{"n_layer": 12, "n_head": 3, "head_dim": 128, "d_mlp": 1536, "vocab_size": 11341, "norm_eps": 1e-05, "bias": "all", "tie_embeddings": true, "optimizer": "soap_variant", "lr": 0.00507, "beta1": 0.95, "warmup_steps": 200, "final_lr_fraction": 0.1, "batch_tokens": 131072}
Each number is 50 + 10 x the weight over its row's rms, rounded and kept within 0 to 99. Layers, rows and columns count from 0. The size before them is the row's rms in percent of the matrix's.

# layer 6 attention query, 384x384, rms 0.122, rows 345-361, columns 0-95
099:61 73 47 47 45 57 56 54 55 49 60 46 56 42 48 49 59 45 57 49 54 55 40 46 70 55 38 54 49 51 50 52 70 45 66 31 65 54 39 43 56 63 56 54 53 54 61 51 56 54 29 58 33 48 65 63 48 65 44 50 45 40 46 69 52 37 51 71 43 46 63 32 56 34 43 48 41 56 46 58 77 72 58 45 45 55 41 66 57 52 62 63 54 38 43 37
097:64 55 42 26 56 53 50 24 52 52 31 50 57 52 46 55 38 65 52 53 38 66 42 52 48 58 45 59 43 23 55 46 44 49 63 35 54 26 50 37 62 44 55 46 57 57 48 48 53 56 53 42 62 35 60 56 52 56 33 60 58 53 61 73 63 62 52 49 53 47 29 68 29 49 47 36 63 48 62 34 52 44 55 22 54 58 37 53 62 31 48 52 35 60 52 46
098:46 38 50 54 42 45 32 47 53 67 60 42 55 47 29 40 46 67 42 39 64 56 57 67 51 27 52 40 56 39 68 58 55 57 74 75 44 35 63 67 62 54 48 35 59 24 46 43 62 70 50 68 56 50 59 28 47 57 58 55 60 46 60 44 29 58 50 48 56 55 52 60 44 44 45 81 47 56 53 53 37 54 43 36 44 53 47 69 54 73 48 42 73 60 36 46
096:51 53 36 61 32 54 77 53 61 70 43 30 48 56 54 32 48 64 54 49 59 57 52 48 34 56 47 57 47 41 33 52 40 40 41 54 45 47 57 44 51 53 53 56 46 54 58 53 66 48 29 50 56 69 70 56 51 65 49 43 53 47 50 38 53 30 57 67 53 47 61 52 58 62 68 56 52 66 49 51 35 41 67 56 45 32 33 28 51 51 58 39 66 57 42 44
094:31 73 32 62 49 40 54 55 42 46 52 45 40 62 49 66 46 51 59 55 40 41 48 60 40 43 56 53 51 52 47 45 56 56 70 38 61 63 50 65 37 42 55 43 55 32 32 37 50 51 44 43 63 60 34 47 48 56 27 43 71 65 39 46 48 44 55 60 49 51 49 47 59 52 44 51 31 48 75 67 53 49 59 50 47 66 46 31 69 41 57 48 54 55 34 65
093:57 36 39 51 48 62 46 37 59 45 52 51 52 47 29 37 48 45 39 42 65 44 47 40 44 46 50 52 61 58 52 62 52 37 46 47 71 55 51 54 52 49 65 22 47 48 49 58 54 64 46 50 57 59 45 52 65 54 59 43 62 38 44 56 49 58 55 55 37 57 59 43 39 49 62 50 50 53 44 65 52 49 57 61 58 63 48 42 41 52 63 46 43 51 61 59
093:56 47 55 52 47 65 52 26 54 47 43 39 37 49 49 44 38 60 42 41 44 62 31 51 49 63 46 63 44 31 54 58 63 48 68 56 57 49 42 47 46 51 52 40 47 72 34 59 49 35 51 58 61 45 56 59 59 71 57 56 37 62 48 35 72 53 58 31 66 69 55 39 44 61 48 35 47 56 41 72 31 52 49 42 42 55 32 48 29 65 38 43 69 59 48 50
097:41 58 42 48 40 48 45 56 51 45 75 54 52 59 50 53 31 54 61 55 59 31 42 46 43 72 52 40 51 33 62 48 43 46 43 50 66 32 49 44 47 50 58 68 39 72 49 51 62 62 53 45 48 54 36 56 46 56 66 44 28 65 47 41 47 61 49 64 49 51 40 61 67 65 57 59 58 64 46 52 40 44 44 38 53 53 46 69 52 51 46 47 60 51 35 64
095:47 34 52 40 46 44 69 49 52 47 48 55 44 49 46 43 60 51 46 68 45 32 54 52 55 46 48 39 52 42 61 57 45 58 42 45 57 50 22 53 52 42 58 53 44 40 38 60 54 51 58 53 46 50 43 46 44 49 49 44 44 57 50 57 59 50 52 56 64 51 36 60 55 52 50 50 47 49 50 31 46 76 30 51 50 57 62 61 52 40 50 70 39 24 66 45
098:44 60 51 47 61 43 41 73 55 61 45 62 63 36 42 54 52 45 44 42 40 51 49 58 58 45 62 50 47 40 51 60 54 50 45 39 46 56 39 45 40 51 50 56 58 80 61 63 55 56 46 49 35 55 47 53 51 61 54 43 55 52 48 32 54 49 64 41 42 52 48 39 38 46 51 56 48 32 45 54 59 54 52 53 54 52 51 55 42 70 40 35 42 43 51 55
092:46 53 44 42 41 83 57 60 48 40 47 49 63 66 37 51 56 61 37 53 56 40 55 59 72 30 33 43 61 45 56 41 46 36 44 55 39 34 50 60 39 42 38 75 48 75 60 39 37 35 66 34 48 54 29 60 49 45 60 45 31 65 39 43 50 51 47 66 32 50 47 27 45 53 38 51 52 46 49 54 52 47 56 46 28 54 54 53 51 34 55 61 50 44 36 43
101:34 45 40 43 46 68 33 54 54 36 50 56 62 50 66 57 51 51 61 48 49 44 57 65 48 50 58 52 52 48 66 48 68 35 54 29 62 53 49 51 35 38 51 66 32 58 55 59 62 51 28 57 39 56 62 51 41 52 56 43 67 39 47 40 59 53 61 68 55 57 53 37 46 45 51 55 41 42 36 65 43 64 45 46 59 47 64 37 35 40 31 52 54 68 42 50
102:56 46 44 41 50 48 41 62 50 53 57 41 59 43 38 39 53 59 36 55 49 62 55 61 46 49 43 50 42 46 40 58 62 42 54 39 43 52 57 49 57 63 50 49 67 57 59 64 65 49 45 45 55 29 45 51 45 55 58 53 42 41 56 70 49 60 57 67 44 46 52 51 48 41 49 53 45 49 43 54 41 45 58 62 49 43 43 57 43 51 59 39 31 34 62 43
097:49 62 46 50 36 50 58 54 55 57 62 54 51 28 59 55 53 50 44 43 44 43 39 55 66 53 47 48 42 47 53 65 58 38 45 40 52 32 56 48 50 64 57 54 28 68 36 40 65 33 31 44 66 50 71 54 53 55 66 61 43 45 58 42 44 50 42 43 65 56 63 52 59 44 66 56 55 35 70 51 47 59 44 46 42 57 53 41 51 52 53 47 41 43 75 40
096:49 70 47 45 42 60 48 39 47 60 53 58 43 67 44 55 53 65 47 45 37 55 33 67 63 65 52 71 51 54 67 53 54 53 46 49 50 38 45 53 21 38 41 60 48 55 40 51 54 33 37 55 61 61 52 46 45 53 42 55 38 52 52 55 53 50 52 33 55 51 53 52 55 46 55 51 41 50 39 67 44 66 54 69 50 19 56 43 46 58 60 39 47 31 34 51
103:40 47 53 62 40 68 61 52 49 56 69 39 47 50 54 48 54 33 59 52 30 50 47 40 51 38 34 51 53 50 44 39 51 53 59 32 55 64 42 53 59 42 35 35 70 61 46 46 44 45 67 29 47 79 60 50 43 45 36 39 48 53 45 62 42 51 63 57 47 58 58 62 59 47 52 43 45 61 44 49 51 43 50 71 60 47 43 53 42 54 53 59 55 59 43 49
094:65 47 58 47 50 53 51 60 49 56 59 44 49 36 60 40 50 64 62 57 45 42 53 37 54 56 33 44 55 47 50 59 59 37 54 59 59 39 38 59 47 55 34 49 39 52 48 52 52 41 63 62 54 55 37 45 46 63 29 50 69 36 60 42 52 48 62 51 45 56 51 63 41 47 45 48 50 53 55 38 56 37 56 29 67 49 57 35 54 18 31 41 62 42 63 36
# layer 6 attention key, 384x384, rms 0.12, rows 345-361, columns 0-95
096:43 43 35 55 73 44 51 44 63 56 59 47 58 35 34 64 58 52 53 48 46 51 45 44 87 32 57 33 48 38 43 52 64 41 65 44 36 45 41 53 57 43 28 55 46 54 45 45 54 46 62 48 39 41 50 49 59 51 54 56 54 59 34 43 38 51 40 42 56 46 46 60 53 67 60 63 66 30 41 51 41 47 38 56 49 47 53 43 54 47 55 81 39 50 37 48
093:34 55 53 48 63 52 52 38 60 48 43 51 57 49 48 71 47 62 59 64 44 52 46 56 53 53 38 60 51 60 40 41 62 60 44 52 59 33 60 55 48 49 38 44 35 48 42 55 54 60 54 59 56 52 52 28 63 52 67 44 64 36 49 53 59 50 52 42 37 47 46 52 44 59 42 45 39 68 53 42 29 38 36 64 65 40 61 61 47 46 52 56 52 46 56 45
094:64 48 56 51 64 61 53 41 74 54 57 45 62 68 61 59 51 67 36 44 53 54 48 44 48 58 49 29 46 54 54 65 58 63 49 45 68 53 44 39 46 47 43 57 43 47 51 32 49 60 56 65 42 64 48 37 49 39 52 59 39 60 47 48 63 51 44 31 43 53 39 52 44 61 43 55 34 40 51 45 72 39 33 40 45 41 61 47 63 39 62 65 31 75 43 58
096:61 36 43 49 48 42 82 69 46 52 52 41 54 45 41 50 38 49 42 48 51 55 57 45 43 55 61 34 35 32 39 36 39 48 72 68 49 51 47 47 39 69 44 42 46 56 53 64 34 54 47 65 48 50 58 58 56 38 62 32 52 58 44 33 65 48 23 62 49 57 57 36 47 53 34 57 49 59 46 44 51 62 50 27 49 43 42 46 61 49 59 48 72 66 54 52
094:50 59 46 56 56 53 47 66 44 50 68 46 57 59 34 63 49 48 58 47 56 66 50 49 51 39 53 31 58 35 58 62 33 34 43 54 59 38 59 64 52 56 56 46 49 51 58 40 61 50 37 46 58 38 50 51 57 39 52 46 59 56 58 45 48 48 60 46 59 53 66 52 54 57 70 48 47 43 36 50 70 64 55 54 42 43 55 56 34 58 55 52 69 33 51 51
095:41 42 52 52 41 32 53 62 56 56 40 63 65 40 63 35 45 47 67 62 34 49 50 83 46 55 37 54 66 34 31 35 42 57 48 58 44 37 52 62 53 42 55 64 63 57 51 48 53 52 48 61 47 48 55 69 47 45 61 60 57 61 55 40 50 52 33 50 62 57 37 65 47 47 51 50 57 46 45 58 48 60 49 47 52 45 49 48 31 45 60 61 43 53 47 49
092:48 61 43 56 51 41 30 47 60 39 48 37 60 52 78 41 54 47 48 44 62 30 60 46 38 50 68 36 44 41 43 51 53 67 41 29 58 37 43 63 41 49 46 45 45 64 60 49 51 39 51 57 51 40 54 46 39 54 55 63 44 36 42 47 55 64 78 45 51 42 40 61 45 40 45 40 41 48 63 72 51 48 50 39 60 37 40 43 53 62 41 45 59 39 45 57
099:54 51 50 49 55 67 60 45 47 40 67 42 76 38 25 38 43 60 51 42 59 44 60 42 47 51 58 58 57 57 43 72 30 49 51 46 43 43 42 47 44 53 62 56 67 42 41 49 51 43 52 55 27 47 40 50 52 41 52 40 37 45 48 48 48 74 54 43 44 42 54 64 54 49 42 48 55 36 47 71 52 54 44 33 57 43 36 56 34 50 56 49 55 42 59 52
098:30 42 64 60 48 40 53 40 57 49 45 39 40 48 52 49 64 40 63 38 51 35 57 34 65 50 34 66 42 53 45 36 53 62 43 29 40 49 48 52 48 53 56 46 52 57 37 54 53 55 50 39 52 54 56 55 69 38 43 81 39 42 58 72 21 53 58 41 41 40 62 46 63 56 53 52 48 45 50 53 51 46 55 45 56 66 34 53 43 47 50 51 34 43 53 41
101:55 46 39 55 55 46 43 65 49 57 41 60 58 36 62 58 66 46 52 53 61 57 55 45 42 58 49 55 41 50 42 50 37 62 42 50 45 46 50 35 49 60 56 56 51 40 64 55 38 47 62 55 43 32 43 54 54 53 61 37 41 64 51 54 54 47 35 55 56 45 41 39 28 28 44 51 43 67 56 67 55 41 78 59 56 42 54 48 62 64 58 63 33 66 50 46
096:38 51 67 42 53 49 31 34 74 65 58 39 47 56 63 59 50 52 61 47 43 38 51 46 41 74 51 57 53 50 57 62 53 60 48 47 54 61 60 50 69 50 52 30 52 33 45 42 47 54 35 32 54 40 52 55 43 48 48 57 50 43 34 47 56 51 59 54 51 59 46 62 65 53 33 54 40 61 51 51 55 61 52 33 31 37 60 54 25 71 42 57 46 40 41 57
105:57 52 41 45 56 50 30 50 59 57 49 53 52 41 40 45 55 71 42 61 67 53 33 50 42 52 60 49 42 48 47 42 51 46 51 53 57 31 40 42 43 46 49 69 45 64 54 58 36 40 27 55 49 44 51 56 37 51 40 54 38 45 58 56 49 41 52 55 47 58 64 63 55 52 40 48 62 38 49 44 55 63 60 46 53 59 29 40 52 50 66 39 50 53 44 62
093:47 50 40 52 60 38 58 68 35 43 51 53 51 51 43 47 54 56 52 61 56 60 48 48 47 39 65 50 60 49 60 46 35 62 41 70 57 55 43 51 50 58 44 67 66 48 53 41 54 39 60 25 45 71 54 33 31 46 39 51 69 45 71 50 58 52 56 39 34 49 49 52 44 56 54 56 44 63 50 43 49 47 52 59 40 59 52 39 52 58 48 43 54 58 60 58
099:49 39 52 52 53 45 62 53 39 72 57 66 42 47 54 45 45 47 37 58 45 62 40 56 42 65 38 47 41 58 52 59 41 73 72 54 34 46 41 61 53 55 64 52 58 57 42 38 56 55 62 53 46 58 46 50 40 45 66 48 65 60 60 46 52 53 46 60 47 50 48 55 60 43 37 40 38 46 69 48 40 48 50 54 48 59 47 68 58 49 62 53 35 29 37 70
097:40 48 39 33 48 71 58 51 45 60 58 38 46 46 40 54 51 37 47 37 56 52 51 59 49 54 46 46 60 57 66 39 54 56 38 40 57 41 50 63 46 58 47 42 53 36 53 55 49 53 41 44 43 51 41 45 51 51 47 31 41 51 62 43 51 47 52 57 46 54 57 67 51 62 38 37 60 46 64 33 39 49 62 48 55 50 54 34 35 46 53 53 62 49 55 40
102:57 66 62 50 57 64 61 49 42 66 49 50 44 47 25 44 66 55 47 60 46 38 34 34 40 56 59 35 51 50 55 45 54 55 39 63 45 70 45 31 54 47 48 70 56 63 37 47 60 48 58 48 56 57 80 58 65 44 42 48 66 64 58 52 55 79 47 52 62 38 63 59 47 45 56 56 39 45 45 41 45 46 45 61 65 48 47 43 42 69 44 34 55 48 73 62
097:55 57 40 54 41 44 26 38 64 51 39 39 50 56 49 42 57 45 89 33 51 47 52 43 54 54 56 62 35 44 72 55 45 38 51 74 61 52 44 50 48 55 42 47 47 57 43 56 41 56 43 52 53 44 49 62 41 47 52 48 46 51 38 58 62 58 45 64 51 65 55 45 43 73 55 59 64 34 61 53 61 49 46 42 33 60 52 38 48 38 56 52 88 41 51 45